From a checkpoint of a small transformer trained on Wikipedia: vocabulary 3405, 3.91M parameters.
Each number is 50 + 15 x the weight over its row's rms, rounded and kept within 0 to 99. Layers, rows and columns count from 0. The size before them is the row's rms in percent of the matrix's.

# layer 6 attention output (transposed), 128x160, rms 0.0866, rows 61-63,125-127, columns 0-79
114:56 58 41 58 49 52 55 57 53 49 50 49 48 57 41 64 66 38 48 60 37 28 53 37 17 41 55 30 61 35 52 46 49 45 30 62 19 47 56 50 55 59 54 54 50 43 36 39 48 50 41 61 60 62 54 40 34 58 32 55 57 45 67 32 68 55 68 69 66 25 58 51 48 67 87 58 43 34 51 22
087:37 17 47 34 35 31 53 57 54 66 31 67 52 35 60 43 32 47 69 59 39 57 41 64 61 59 52 23 66 66 39 37 40 67 55 39 69 42 52 52 64 74 51 45 47 53 32 58 46 67 67 29 39 69 69 82 46 40 67 43 27 59 83 41 37 41 50 50 55 45 52 26 56 55 66 40 55 24 31 50
094:63 54 45 21 36 74 68 52 60 25 56 59 72 58 64 50 41 43 50 47 46 50 60 93 61 48 30 58 55 55 34 70 31 49 45 41 57 47 23 49 59 66 74 54 45 59 26 49 65 48 43 40 50 58 34 62 60 48 65 44 57 47 51 43 21 51 41 83 15 67 46 27 86 89 55 36 48 18 23 54
100:26 31 63 50 38 60 69 33 66 62 54 51 45 56 46 54 50 57 62 49 56 65 71 58 84 63 54 77 45 77 56 51 16 85 45 46 69 32 39 58 54 42 59 56 26 43 67 49 88 49 56 34 46 46 45 60 90 39 67 56 53 47 39 47 62 51 48 28 27 68 35 55 45 40 44 49 49 74 64 57
101:33 46 54 64 58 56 37 52 66 39 62 42 67 68 48 39 77 69 34 55 64 40 56 31 55 44 30 49 52 27 43 75 60 42 59 39 49 54 65 21 47 24 43 74 32 61 67 40 67 40 53 43 47 39 10 59 32 47 45 63 69 60 23 58 47 56 63 57 51 50 70 53 45 46 54 40 69 51 28 43
102:36 61 69 44 44 45 34 43 48 72 29 47 28 30 62 46 64 37 64 62 40 54 43 43 36 49 68 47 43 59 43 34 52 63 34 39 59 68 56 60 31 17 46 60 45 41 57 74 49 54 79 52 53 49 51 30 55 48 19 48 50 36 38 58 28 66 42 21 59 41 42 82 13 18 50 51 49 48 52 62
# layer 6 attention value, 64x160, rms 0.0631, rows 62-63, columns 0-79
087:75 80 33 43 60 51 40 49 49 90 51 85 50 57 54 38 44 64 35 47 35 40 56 57 85 55 76 45 35 84 28 33 56 56 64 30 42 71 44 44 54 52 49 50 36 43 53 29 39 33 54 41 52 37 47 25 77 53 58 46 50 62 63 41 47 31 36 39 40 42 49 81 70 65 32 62 64 19 75 71
100:33 61 33 69 63 09 94 61 26 51 56 56 44 36 51 34 43 47 75 53 32 58 22 67 73 51 47 22 49 68 54 62 58 54 55 34 37 60 52 68 60 68 77 39 35 65 71 32 89 53 54 59 72 42 41 36 32 64 69 48 73 43 81 57 31 50 48 47 49 40 61 36 63 81 57 53 62 60 45 47
# layer 6 MLP gate, 320x160, rms 0.0741, rows 0-26, columns 0-79
105:29 46 77 70 43 48 74 43 47 66 73 80 24 42 50 35 28 65 36 63 55 60 63 46 50 48 59 34 71 56 83 51 50 60 50 40 51 24 63 31 44 26 44 61 67 63 43 41 34 50 49 47 41 07 32 65 54 45 52 72 46 24 17 59 47 70 64 73 78 37 57 52 28 54 17 61 56 37 83 59
098:46 44 48 43 27 34 22 33 77 31 63 59 65 68 56 30 68 48 36 35 34 66 35 25 71 48 80 29 53 20 26 69 37 64 48 69 28 63 66 67 44 56 33 42 65 52 65 45 50 38 35 32 24 44 35 44 37 75 77 77 46 72 45 70 30 30 56 61 48 46 36 32 65 48 80 60 46 39 49 26
104:55 38 57 43 49 38 64 37 58 47 43 63 61 73 65 46 30 52 53 41 56 51 40 54 44 44 70 52 51 45 38 62 74 60 66 54 48 35 30 70 42 44 54 68 40 75 41 15 61 59 40 75 41 67 81 29 88 86 60 54 40 65 33 42 48 51 47 39 33 28 36 38 78 69 50 67 65 45 62 53
103:45 44 41 34 32 39 82 27 50 33 46 27 51 51 62 12 37 50 27 59 63 29 44 60 52 26 24 48 43 39 57 22 55 56 63 67 68 26 59 46 29 44 55 62 43 58 28 39 22 43 52 25 73 52 56 61 53 29 68 44 38 68 35 33 56 33 52 62 47 37 53 59 44 46 63 40 35 43 49 60
103:52 69 57 62 42 45 46 70 54 31 37 61 54 11 39 44 53 43 42 76 57 42 40 64 37 49 37 47 45 76 55 47 68 53 56 36 60 42 35 35 90 32 54 64 42 32 62 35 45 39 24 54 43 79 53 74 48 28 27 47 51 57 48 30 83 58 70 47 44 54 60 45 38 43 68 29 56 43 54 54
095:50 59 57 54 51 59 77 71 58 52 37 37 62 58 59 32 63 29 39 79 50 49 33 57 60 55 63 61 45 40 95 77 55 45 41 65 73 36 50 63 43 33 39 77 46 28 56 37 40 58 39 49 58 46 56 54 47 73 47 57 39 40 37 39 54 58 42 32 69 74 53 42 41 60 61 37 37 39 69 10
100:52 54 54 31 68 45 62 53 49 48 82 43 61 53 64 56 32 44 38 44 73 52 38 40 51 40 71 60 42 84 65 72 74 43 74 60 43 41 14 45 57 21 82 46 52 68 66 43 40 73 34 53 44 64 42 50 34 73 38 64 63 28 23 47 37 49 50 50 54 41 59 60 41 71 46 63 52 44 29 69
096:55 59 51 48 49 52 46 29 70 34 35 41 48 11 49 43 87 67 21 61 60 34 69 51 22 51 43 38 38 50 38 49 41 41 60 49 49 54 44 59 42 08 16 65 35 59 76 51 41 76 55 39 32 75 89 46 52 50 50 48 61 51 52 34 54 48 63 74 46 64 74 27 34 61 61 39 47 43 31 50
100:49 48 28 35 35 67 66 36 38 43 84 45 70 55 11 41 36 59 48 48 33 45 68 63 39 12 56 53 47 63 50 45 62 46 60 60 56 37 62 33 63 50 61 58 42 40 62 46 63 20 62 58 62 37 57 35 43 46 75 71 40 45 31 36 66 12 46 57 82 51 63 61 29 46 26 26 67 51 54 68
104:43 58 31 40 33 66 71 39 72 48 66 70 32 53 30 35 67 53 57 65 53 60 53 78 58 47 44 62 41 40 45 50 30 66 44 46 34 65 50 44 47 59 47 61 68 61 71 28 66 42 62 49 78 60 43 51 30 53 65 35 72 78 50 49 88 43 32 74 47 41 44 44 60 45 64 44 29 39 66 38
100:77 29 41 38 51 48 64 50 78 51 44 65 47 77 77 34 63 38 39 18 53 50 26 63 60 63 80 25 25 18 71 37 18 68 43 53 49 41 50 48 45 74 44 59 58 28 48 55 46 46 48 65 43 50 48 48 30 62 69 48 62 16 28 54 44 48 29 31 73 24 56 64 42 38 66 29 42 42 51 58
099:55 32 72 45 62 45 26 39 54 50 53 57 64 68 46 46 44 33 65 35 72 28 63 30 78 52 65 54 60 92 58 49 80 31 52 41 41 66 28 41 31 85 54 58 43 62 66 39 26 46 84 47 74 43 49 51 10 64 59 59 53 49 78 19 52 40 70 69 49 50 54 57 66 58 62 52 57 68 64 44
108:57 65 50 60 49 24 65 40 46 42 49 31 62 48 09 55 61 44 52 60 22 49 72 54 64 46 54 13 49 21 07 51 52 52 36 56 59 18 60 25 40 51 50 76 35 64 38 54 38 37 75 59 33 36 55 83 75 50 62 45 56 47 32 47 71 49 67 17 55 54 49 29 47 57 30 38 56 41 56 42
130:49 48 34 23 48 69 63 50 50 85 29 38 44 51 56 17 58 30 39 77 54 59 40 63 55 45 63 51 50 54 32 69 58 48 22 48 64 29 36 60 63 58 30 57 40 57 33 49 44 62 55 63 72 61 59 44 38 69 44 57 47 60 70 49 75 53 40 51 43 33 50 47 65 68 65 48 53 21 64 54
106:35 60 40 32 51 19 34 56 68 70 43 60 58 34 63 36 40 71 56 61 77 37 36 35 41 30 75 45 53 52 60 40 70 29 34 53 56 49 39 43 34 84 63 49 28 47 54 40 66 67 49 62 39 27 53 71 22 43 42 36 48 67 73 29 44 41 49 41 59 25 43 44 72 24 57 54 43 49 54 49
108:64 41 85 35 66 62 38 27 59 51 28 58 33 62 46 52 37 31 62 56 67 78 43 47 05 48 50 40 61 55 39 68 70 66 57 42 56 44 81 72 59 58 50 46 77 35 45 57 46 50 59 59 39 33 59 59 36 76 39 56 58 61 40 67 73 59 38 71 36 42 46 58 53 62 47 37 76 45 65 61
098:56 31 49 47 39 65 54 47 49 71 39 67 36 52 34 48 19 72 83 44 44 52 51 24 31 57 40 52 34 54 54 57 53 63 55 61 81 74 45 13 41 60 61 53 38 64 64 43 60 69 66 70 53 33 26 42 73 65 32 42 60 53 49 53 47 35 32 30 41 50 24 34 35 75 41 40 50 69 57 71
101:74 32 39 42 47 54 48 48 39 53 31 19 40 66 58 43 38 44 51 49 54 53 65 54 41 60 39 69 55 60 51 61 32 63 44 66 85 34 61 12 72 54 43 53 29 47 45 64 54 44 57 61 42 36 36 74 49 41 69 63 41 19 24 47 51 36 30 57 63 54 66 58 45 46 44 19 24 60 66 69
100:41 77 38 46 59 54 65 48 41 60 53 58 64 64 46 28 68 66 68 59 67 26 49 35 70 62 39 45 72 60 39 55 64 30 54 62 51 61 04 47 68 51 66 68 41 46 30 47 63 74 59 65 72 46 66 64 35 68 58 36 59 53 43 47 36 39 44 36 54 54 60 53 45 43 57 48 33 56 46 55
103:60 48 52 45 53 26 33 44 82 27 55 58 48 60 37 42 49 32 42 42 64 61 55 62 41 54 45 34 52 48 47 32 46 27 52 57 40 78 55 62 42 50 61 61 56 34 49 52 73 62 47 67 63 51 45 73 32 69 48 50 41 58 44 54 50 00 66 73 65 33 47 31 50 81 38 43 46 55 66 68
098:38 31 52 68 77 44 43 45 61 17 56 53 24 54 43 54 70 46 37 34 56 50 65 54 67 87 42 48 55 30 29 68 55 49 36 64 67 42 21 27 24 76 53 67 49 49 34 55 52 41 59 59 42 59 69 70 60 66 40 39 30 31 54 47 39 25 47 22 42 45 55 52 39 50 54 50 35 30 39 53
093:81 49 52 29 15 67 43 58 62 58 41 67 22 31 43 49 60 39 68 62 25 24 49 68 67 50 36 52 48 73 54 62 68 42 54 65 71 65 64 50 46 70 42 64 38 50 40 45 39 54 42 38 60 32 46 43 28 48 42 58 44 30 62 56 77 57 63 41 03 24 68 18 56 24 55 53 24 63 82 56
099:34 62 51 57 48 57 53 48 30 90 43 43 68 46 54 67 52 53 64 41 74 65 32 52 61 45 48 48 61 37 81 67 49 41 39 60 33 32 34 41 34 52 52 59 51 42 55 52 55 39 59 39 54 59 72 51 48 52 45 81 51 49 58 75 54 78 42 16 68 31 21 67 40 74 67 57 41 68 36 66
100:71 61 47 58 59 44 59 24 35 45 34 36 28 60 58 58 45 35 38 27 56 49 56 58 34 68 24 49 49 67 67 35 63 42 49 68 28 46 49 72 60 67 43 74 41 64 60 58 61 48 33 44 41 47 34 22 66 66 54 39 64 49 67 46 52 67 39 67 50 46 56 36 84 42 60 33 61 39 35 37
097:51 53 62 57 24 27 51 42 61 48 35 48 55 42 42 41 74 60 61 45 27 38 39 42 22 31 75 52 61 29 73 69 62 39 49 47 36 62 36 36 49 21 62 62 59 61 86 29 47 47 32 29 55 58 51 18 74 59 28 62 46 45 79 31 56 23 55 49 32 52 40 53 35 59 63 38 49 53 44 30
098:48 31 56 47 44 09 64 72 60 77 61 47 49 30 39 31 70 26 69 18 76 46 41 58 44 53 48 25 34 52 46 66 65 37 56 58 28 78 41 38 57 57 73 44 44 73 83 12 37 69 44 54 45 46 42 47 47 52 64 80 66 50 63 30 60 47 57 48 68 39 42 67 42 40 74 53 42 52 42 47
098:47 49 49 35 79 66 45 36 69 60 78 64 51 81 33 40 34 34 51 18 75 47 64 42 40 70 41 40 51 76 45 66 68 42 60 60 49 35 59 38 73 58 47 50 55 56 49 73 57 43 68 57 62 54 46 20 44 60 65 67 80 43 27 36 56 47 50 51 48 31 74 67 36 43 68 53 25 41 46 63
# layer 6 MLP up, 320x160, rms 0.0721, rows 0-26, columns 0-79
105:41 43 27 48 49 39 38 66 46 51 56 34 60 37 37 55 41 60 60 41 54 63 36 58 25 45 51 35 76 64 41 42 31 30 52 38 65 43 27 33 47 71 56 53 53 15 26 69 33 25 66 65 54 60 39 50 57 37 41 46 65 40 30 58 57 47 50 81 66 64 48 70 40 42 24 34 34 53 87 54
102:33 58 72 30 59 42 58 37 27 61 49 48 50 86 53 64 33 50 47 39 61 76 56 38 79 58 36 68 66 68 70 18 34 36 74 15 36 54 58 67 39 27 46 22 49 60 58 51 41 35 24 79 62 53 46 72 45 53 69 47 39 56 26 46 48 44 57 38 57 48 54 26 37 28 59 40 68 33 37 75
103:45 42 53 39 71 55 60 30 52 36 65 69 63 50 66 50 50 50 49 18 51 51 42 32 13 48 30 46 55 68 53 49 37 38 30 31 25 57 26 80 40 66 45 35 54 50 65 55 48 43 57 65 70 40 49 42 56 48 52 36 33 56 49 58 77 27 50 66 36 48 63 77 76 68 52 53 33 33 23 60
098:59 48 52 52 70 46 39 41 26 58 71 72 53 47 67 24 66 46 43 54 63 57 43 58 61 44 63 22 34 49 46 28 44 64 49 32 43 47 59 61 56 57 43 32 48 55 36 48 38 71 63 43 41 47 43 45 57 57 32 55 39 36 54 72 65 50 68 41 39 15 72 60 43 71 46 39 77 45 53 42
098:77 39 35 70 56 56 87 45 51 61 59 50 73 28 20 47 50 71 60 79 59 57 94 66 62 54 47 64 37 55 18 55 56 82 57 31 52 60 62 36 35 63 57 50 12 61 63 54 38 54 71 70 47 54 22 31 30 42 25 41 53 49 49 36 26 42 51 43 53 55 45 56 51 37 77 50 27 42 34 52
098:53 31 51 24 64 47 51 56 47 39 19 51 60 53 27 71 55 43 39 44 46 63 32 56 55 46 47 46 39 47 46 61 43 13 61 53 62 40 53 60 25 40 57 87 42 50 46 39 22 46 65 39 57 51 65 50 56 51 44 87 55 49 18 62 55 34 49 53 43 47 42 45 52 42 68 29 41 49 61 36
106:54 60 49 77 57 37 35 37 71 42 33 35 34 47 25 30 41 64 49 71 48 62 56 33 42 68 50 75 54 47 52 51 80 44 60 32 48 39 29 41 26 71 68 76 42 59 55 45 47 62 48 74 37 66 49 71 57 67 52 54 49 31 51 54 68 37 44 63 57 24 48 39 61 53 56 63 18 52 41 45
098:55 20 75 65 85 53 61 24 50 54 25 59 52 31 72 45 58 49 53 60 27 61 32 66 82 41 20 51 86 37 69 32 52 62 53 40 75 52 50 46 41 33 46 60 75 48 52 17 48 76 47 64 46 52 31 51 61 35 73 45 35 75 32 80 53 49 44 48 66 41 46 39 78 54 59 31 41 45 15 35
104:35 40 64 42 90 73 30 67 67 15 40 41 26 52 73 43 27 37 29 39 53 32 82 36 41 60 54 58 62 29 73 48 50 47 73 48 43 35 60 51 59 45 34 65 47 65 29 41 63 54 47 45 53 51 47 70 38 59 41 63 47 42 43 80 51 70 50 32 63 72 55 47 58 62 38 35 62 59 67 38
101:32 51 50 35 68 39 46 27 36 39 49 16 28 24 51 93 59 47 49 50 49 63 40 61 65 54 57 39 42 42 51 50 26 49 24 62 63 64 47 72 50 59 61 43 45 41 43 11 32 52 40 32 55 47 63 57 63 79 32 68 47 63 50 54 25 85 36 61 45 53 56 68 24 63 40 58 84 68 48 28
106:51 49 59 41 46 55 18 25 44 54 43 44 64 37 66 60 60 77 60 51 33 45 66 40 79 38 34 57 67 47 52 59 30 51 34 35 19 53 20 52 49 39 61 36 45 41 33 33 60 43 44 30 12 46 63 62 39 42 54 85 59 75 60 23 65 46 59 28 37 62 48 45 52 60 73 61 65 31 34 30
105:44 59 56 55 60 36 80 32 51 27 41 44 25 65 67 54 44 52 60 56 72 82 59 67 56 42 52 26 55 43 58 18 53 81 53 57 52 81 08 55 69 79 64 52 56 49 60 50 60 41 32 49 45 64 53 58 67 61 31 47 37 31 49 59 55 30 69 54 45 25 55 57 39 67 69 43 50 37 41 42
101:77 76 52 42 46 45 50 46 50 33 45 56 48 56 65 36 42 51 74 71 50 22 36 42 44 46 58 26 51 22 57 53 38 63 58 31 32 45 43 25 59 12 39 40 51 33 54 74 65 34 56 26 58 55 44 55 35 40 56 43 55 41 48 77 56 41 76 47 59 40 15 48 45 39 65 44 59 42 61 61
138:39 37 35 14 23 50 33 29 42 85 42 51 47 43 55 37 50 35 45 68 51 55 38 39 57 32 41 42 48 54 22 49 58 48 50 35 73 30 47 54 83 64 48 54 49 71 52 70 51 53 53 77 64 48 75 23 38 55 49 20 54 64 67 54 47 50 59 58 20 49 31 42 69 74 65 53 59 31 76 64
106:58 68 61 69 63 60 13 33 53 41 50 83 63 28 48 33 73 35 34 43 59 43 44 52 51 61 53 85 53 61 51 84 37 52 77 30 11 58 35 63 63 60 39 50 48 33 56 41 48 51 41 15 52 69 48 59 35 59 50 55 55 30 40 42 72 51 56 56 73 82 52 33 60 39 53 62 42 43 52 59
106:78 38 59 69 57 53 76 51 11 34 59 44 71 50 61 55 42 50 28 52 54 63 63 65 38 71 39 41 52 62 55 10 42 31 62 49 64 31 37 60 36 22 41 54 37 51 19 28 49 48 67 42 18 22 54 31 59 47 40 42 51 61 78 23 33 51 50 70 37 47 32 44 64 59 54 21 49 65 49 24
094:28 51 38 26 39 41 66 44 41 46 42 38 49 67 45 51 39 53 39 44 47 49 53 52 78 48 31 55 22 27 29 46 48 52 63 65 59 25 54 56 54 68 42 37 70 24 60 66 48 59 38 61 45 79 47 47 41 50 65 49 51 31 55 78 23 68 69 75 62 50 59 37 35 57 35 53 58 57 42 27
100:59 85 37 65 74 50 48 38 57 50 59 28 86 47 58 39 85 44 54 52 54 67 55 31 60 36 47 69 42 38 62 40 65 29 62 39 49 36 59 58 70 48 44 56 32 37 31 40 47 54 75 70 31 37 51 63 35 60 30 57 43 50 56 38 63 54 25 44 63 44 31 65 81 92 45 76 39 45 46 70
098:62 42 37 45 30 65 33 24 60 50 54 61 28 52 36 15 49 56 52 42 42 72 46 50 44 49 48 51 88 61 53 58 48 84 55 42 21 71 43 39 42 84 74 39 55 55 55 57 44 83 54 76 50 48 65 51 33 53 79 31 57 43 36 40 70 29 66 57 42 48 59 44 65 42 59 59 46 62 58 49
101:71 38 28 48 77 52 35 34 44 65 70 42 34 52 41 64 54 20 58 36 47 63 48 43 52 29 45 59 57 67 60 32 63 58 25 61 62 52 46 48 46 50 50 68 38 62 46 24 48 75 44 60 70 34 53 32 36 80 42 25 35 45 25 53 97 61 43 66 34 46 58 57 37 41 44 58 46 53 47 49
097:62 75 46 33 68 29 23 65 36 80 39 48 60 09 31 46 37 31 40 53 40 54 46 54 38 57 63 61 70 52 69 39 58 14 69 68 30 38 47 75 43 67 81 58 58 66 54 51 39 49 38 60 55 78 58 53 56 63 47 32 51 78 68 81 47 38 47 66 36 60 57 58 51 51 32 36 51 63 56 34
099:35 43 26 62 54 60 70 45 37 49 82 66 56 69 74 52 66 42 60 40 52 44 71 45 52 66 27 59 46 43 35 59 57 43 52 30 45 55 31 39 41 36 62 41 71 52 22 52 32 84 51 59 24 36 42 55 36 44 76 55 58 42 68 65 28 64 59 86 54 55 54 58 42 43 54 22 39 48 30 14
105:53 55 58 37 17 64 42 49 64 50 63 74 47 35 34 39 37 52 56 54 34 54 56 26 44 60 65 63 58 55 16 45 53 46 44 32 41 45 44 42 58 47 66 56 34 72 04 74 58 49 44 60 79 53 25 45 79 34 66 49 27 47 74 63 57 68 30 63 77 56 47 53 67 51 35 43 63 40 41 48
097:54 53 63 42 41 86 45 52 43 55 46 19 52 29 40 52 56 64 36 62 57 39 60 85 41 77 30 55 54 57 35 39 46 73 32 51 38 64 50 69 60 45 55 47 59 54 35 80 30 29 59 65 73 37 50 45 60 13 58 33 58 28 76 56 38 52 38 33 62 47 83 64 48 39 68 33 65 23 43 57
097:45 37 49 30 69 57 33 54 49 23 24 55 54 86 43 60 10 37 50 50 71 43 59 31 72 32 77 41 57 61 45 33 34 73 55 62 74 47 37 43 82 45 35 73 59 46 50 82 51 28 51 63 38 56 45 60 40 36 46 20 59 22 50 71 37 48 57 32 52 31 54 38 21 53 31 60 49 71 74 34
102:20 18 48 63 38 54 39 66 64 61 57 58 28 56 31 43 36 30 66 55 63 91 53 56 54 36 38 27 46 51 52 55 41 56 43 73 30 71 51 60 65 72 49 51 45 48 66 37 22 55 43 59 43 39 47 40 24 65 53 56 69 35 54 46 58 58 39 47 67 42 49 52 77 64 65 68 29 52 66 59
097:19 41 61 55 38 38 49 63 42 44 34 46 24 23 89 51 23 54 61 51 74 56 41 68 41 45 56 39 40 66 34 49 66 53 42 41 37 71 71 37 61 57 30 57 41 67 49 29 49 46 37 31 50 46 23 68 55 58 73 55 50 56 24 32 38 31 61 35 62 70 68 61 51 28 37 30 45 51 74 43
# layer 6 MLP down (transposed), 320x160, rms 0.0982, rows 0-25, columns 0-79
095:43 45 61 74 52 52 76 59 40 54 63 40 74 58 41 30 30 59 30 68 59 33 99 44 81 43 62 50 45 46 47 65 47 50 40 57 31 46 32 57 52 58 28 45 57 40 57 50 50 46 65 40 44 54 46 45 53 38 78 67 68 34 48 44 46 46 51 44 31 23 21 81 45 47 39 37 69 50 67 58
100:70 59 41 59 60 50 79 50 38 74 42 42 28 57 39 41 46 23 51 41 28 31 49 53 61 49 27 37 54 30 38 60 49 30 63 51 53 15 78 52 41 52 48 40 24 49 30 73 52 50 64 69 28 53 63 58 67 53 30 50 53 30 49 11 47 57 46 39 59 84 70 66 42 69 35 53 53 28 29 61
098:33 43 36 28 51 55 53 26 65 49 57 62 65 16 83 64 50 53 77 43 52 30 29 32 62 48 46 45 38 49 57 52 28 50 73 41 48 53 36 48 59 56 86 62 59 62 58 52 78 63 44 30 81 46 23 11 72 76 63 54 20 56 46 54 75 64 56 72 38 53 53 73 46 63 57 43 59 57 27 39
099:50 23 51 48 21 43 59 46 67 54 74 62 39 47 58 54 60 32 59 64 42 41 52 39 44 27 37 67 49 41 67 43 72 45 09 54 65 33 45 26 32 58 43 62 52 70 43 50 48 66 46 14 40 27 57 33 24 43 75 41 69 56 55 48 25 45 52 81 43 43 24 53 62 43 58 57 72 53 31 55
097:48 27 62 31 35 55 39 42 56 11 65 65 55 41 29 47 24 32 41 36 41 71 36 32 43 71 32 42 36 41 56 56 59 30 18 32 47 41 55 69 24 50 68 32 58 63 46 77 35 42 52 56 51 39 58 75 47 58 22 28 60 40 58 36 57 46 51 57 54 73 64 70 45 40 59 56 68 27 65 72
097:46 55 59 50 47 55 58 48 43 61 31 48 66 61 30 32 55 10 25 54 41 40 50 74 57 63 33 62 46 39 41 37 63 49 52 35 64 59 58 70 50 64 28 52 72 59 70 48 43 59 59 19 59 61 56 48 50 47 39 65 62 37 51 35 28 33 42 63 47 42 44 61 49 63 44 40 30 55 53 34
107:89 54 35 40 45 69 39 48 53 49 49 76 51 83 33 20 51 40 46 45 71 28 16 46 23 46 38 55 31 53 60 70 56 18 66 73 41 53 55 50 74 36 52 65 43 67 44 44 50 34 28 20 50 45 75 59 52 53 39 54 56 59 21 41 40 40 34 65 34 40 34 73 60 44 41 41 47 41 55 45
102:74 51 64 57 49 32 38 65 52 35 37 38 44 49 63 42 48 57 35 54 62 68 55 56 41 68 61 56 55 40 42 19 42 70 61 67 80 21 18 49 25 39 21 71 43 50 59 47 49 76 38 51 47 28 46 40 71 30 46 86 65 49 45 54 75 48 58 64 33 58 40 59 33 59 44 27 61 45 41 76
098:53 60 40 56 50 41 48 41 39 82 45 43 68 36 22 38 37 47 57 55 73 46 80 47 57 61 61 47 75 65 40 32 65 74 41 59 39 43 52 42 44 61 61 29 60 62 58 70 35 35 63 68 76 61 42 59 23 39 33 49 33 50 24 52 42 94 33 61 73 55 20 61 52 52 47 72 61 64 61 38
103:41 43 42 18 66 81 53 38 52 47 37 50 49 59 58 59 72 36 57 52 38 44 46 57 81 43 26 46 66 68 29 50 27 49 44 71 63 22 45 44 72 42 50 62 75 22 33 35 31 45 25 63 46 46 65 12 39 47 35 52 50 64 77 31 21 66 45 45 50 55 55 56 41 63 37 58 43 36 34 40
105:38 76 40 49 51 53 62 61 55 61 42 36 62 30 48 34 47 51 35 55 58 38 58 39 32 70 39 53 26 66 60 44 57 60 79 73 52 23 60 43 58 54 38 46 66 70 61 46 28 23 91 65 54 27 55 54 55 38 54 46 55 62 74 40 35 38 76 55 52 60 56 57 46 55 15 45 54 47 28 36
103:49 28 78 49 77 46 43 39 57 34 57 46 37 70 58 35 48 43 30 24 30 41 66 54 75 44 59 34 42 52 61 38 60 27 59 46 27 93 61 39 39 75 54 58 46 68 58 30 62 35 46 64 79 29 40 42 56 39 53 40 53 51 29 38 45 37 67 59 41 51 58 66 44 61 29 43 55 56 78 37
102:56 71 47 40 61 79 70 62 16 50 35 48 43 55 34 31 55 82 74 55 20 51 70 50 68 29 50 39 63 51 72 47 53 62 46 36 52 61 55 36 55 63 32 56 76 53 44 60 31 56 51 50 78 52 73 48 61 61 40 64 47 38 55 45 66 27 32 60 33 61 00 30 51 63 64 27 55 34 46 54
115:59 55 38 26 37 66 33 34 47 70 39 47 54 51 72 32 56 39 47 66 70 63 60 46 66 46 16 66 41 56 57 47 68 72 43 21 43 26 49 57 43 62 51 50 42 40 55 34 39 87 64 65 47 44 75 62 32 63 45 31 64 48 88 54 19 30 41 41 50 20 50 43 74 65 36 40 47 33 56 67
105:38 62 68 57 49 60 40 47 52 40 58 12 59 49 52 62 54 78 78 49 63 54 42 45 47 42 69 52 46 82 53 56 45 41 27 99 35 25 57 64 53 37 63 57 50 52 39 67 48 24 57 46 53 35 74 51 60 58 47 42 69 61 50 51 52 36 55 62 41 39 49 45 43 47 51 68 49 33 37 46
100:74 43 26 49 40 35 57 25 16 41 62 64 50 32 58 56 57 41 53 25 55 57 61 57 57 43 33 36 44 39 67 66 33 57 45 35 67 50 45 53 46 48 73 62 35 67 70 37 48 31 45 57 39 58 66 34 17 44 35 39 50 32 46 29 57 34 60 53 58 79 63 39 66 38 36 57 29 79 45 37
094:47 68 41 69 43 88 58 41 40 39 51 69 37 41 44 74 54 43 64 50 32 18 62 32 53 62 75 27 64 43 44 84 56 51 38 26 44 48 38 14 73 81 45 97 43 44 63 44 20 48 50 51 58 57 44 62 58 60 32 75 52 39 67 51 81 50 56 31 35 46 33 58 34 42 40 49 60 56 57 54
102:47 34 56 45 56 38 64 45 38 54 56 65 34 55 62 46 64 51 46 42 40 66 72 40 48 43 49 48 48 29 66 36 51 53 35 53 37 74 19 51 58 59 48 43 70 46 49 27 07 54 61 66 72 62 55 47 31 45 49 68 73 51 33 72 50 70 28 61 72 58 47 60 35 49 14 50 49 60 57 60
094:21 52 48 45 70 35 58 58 60 31 46 62 63 49 33 67 52 58 45 40 27 34 50 40 29 52 29 44 45 44 70 73 72 32 29 45 64 64 42 38 65 32 55 62 37 59 50 78 51 50 66 85 39 75 31 42 52 50 85 61 76 40 22 55 35 47 27 58 60 78 29 38 78 21 47 36 51 57 60 47
102:67 51 73 41 51 35 36 50 63 24 30 35 47 68 63 35 37 42 26 26 59 65 50 68 53 44 10 45 52 29 68 29 54 47 45 61 65 58 49 29 17 44 34 43 63 25 42 46 59 40 57 63 47 64 47 56 40 36 49 40 44 55 64 41 42 29 63 57 63 58 52 60 70 44 73 49 56 36 31 47
102:36 53 61 20 76 46 61 87 47 40 53 57 35 36 65 28 44 66 62 57 52 74 48 50 70 32 59 65 28 60 45 49 42 44 61 25 59 43 81 49 74 59 73 75 58 40 58 33 64 69 47 54 45 22 46 55 29 32 54 46 68 28 42 69 15 18 61 47 55 46 45 63 24 38 52 51 62 37 44 25
100:72 36 60 48 48 53 61 19 46 76 60 74 50 45 70 51 46 43 61 73 64 85 62 70 37 71 70 36 60 52 45 47 39 56 53 51 47 95 36 57 24 57 75 47 43 64 67 62 66 49 44 47 61 54 42 43 52 72 61 80 47 50 35 45 26 45 51 90 39 57 60 36 28 47 42 40 41 42 18 37
101:44 75 19 70 68 27 49 81 37 54 46 57 47 45 59 32 19 48 41 34 59 75 56 22 48 33 56 46 57 38 53 34 46 33 27 59 55 53 46 44 51 56 42 78 52 48 40 90 79 39 52 54 58 66 54 64 55 48 45 54 41 48 40 61 41 49 72 58 15 56 41 31 38 59 55 69 36 65 32 59
102:47 71 69 32 44 24 53 36 78 42 57 30 55 23 67 26 82 48 85 60 68 70 45 57 33 68 46 64 47 32 50 70 58 67 43 44 74 72 31 52 55 19 37 60 25 64 40 36 71 55 59 50 37 49 59 48 47 66 35 39 48 69 72 27 52 54 31 56 25 51 62 66 20 56 34 59 37 55 20 48
097:60 61 34 38 36 39 41 59 52 53 54 59 52 00 58 47 47 51 48 64 47 56 42 44 28 57 48 49 27 58 52 56 40 43 69 19 48 54 52 43 51 70 55 47 70 32 63 53 30 50 58 30 39 34 85 21 28 62 47 54 45 51 44 67 39 39 48 59 33 51 28 43 39 79 60 56 56 42 66 40
099:31 27 58 48 46 47 44 34 48 62 72 58 28 56 41 37 47 51 68 81 48 41 64 37 32 22 42 74 49 49 33 63 48 31 54 64 52 70 50 47 54 65 08 82 29 77 60 46 47 78 70 61 67 51 55 42 76 31 48 49 76 45 48 47 49 50 37 31 47 42 58 17 39 37 45 51 37 38 34 79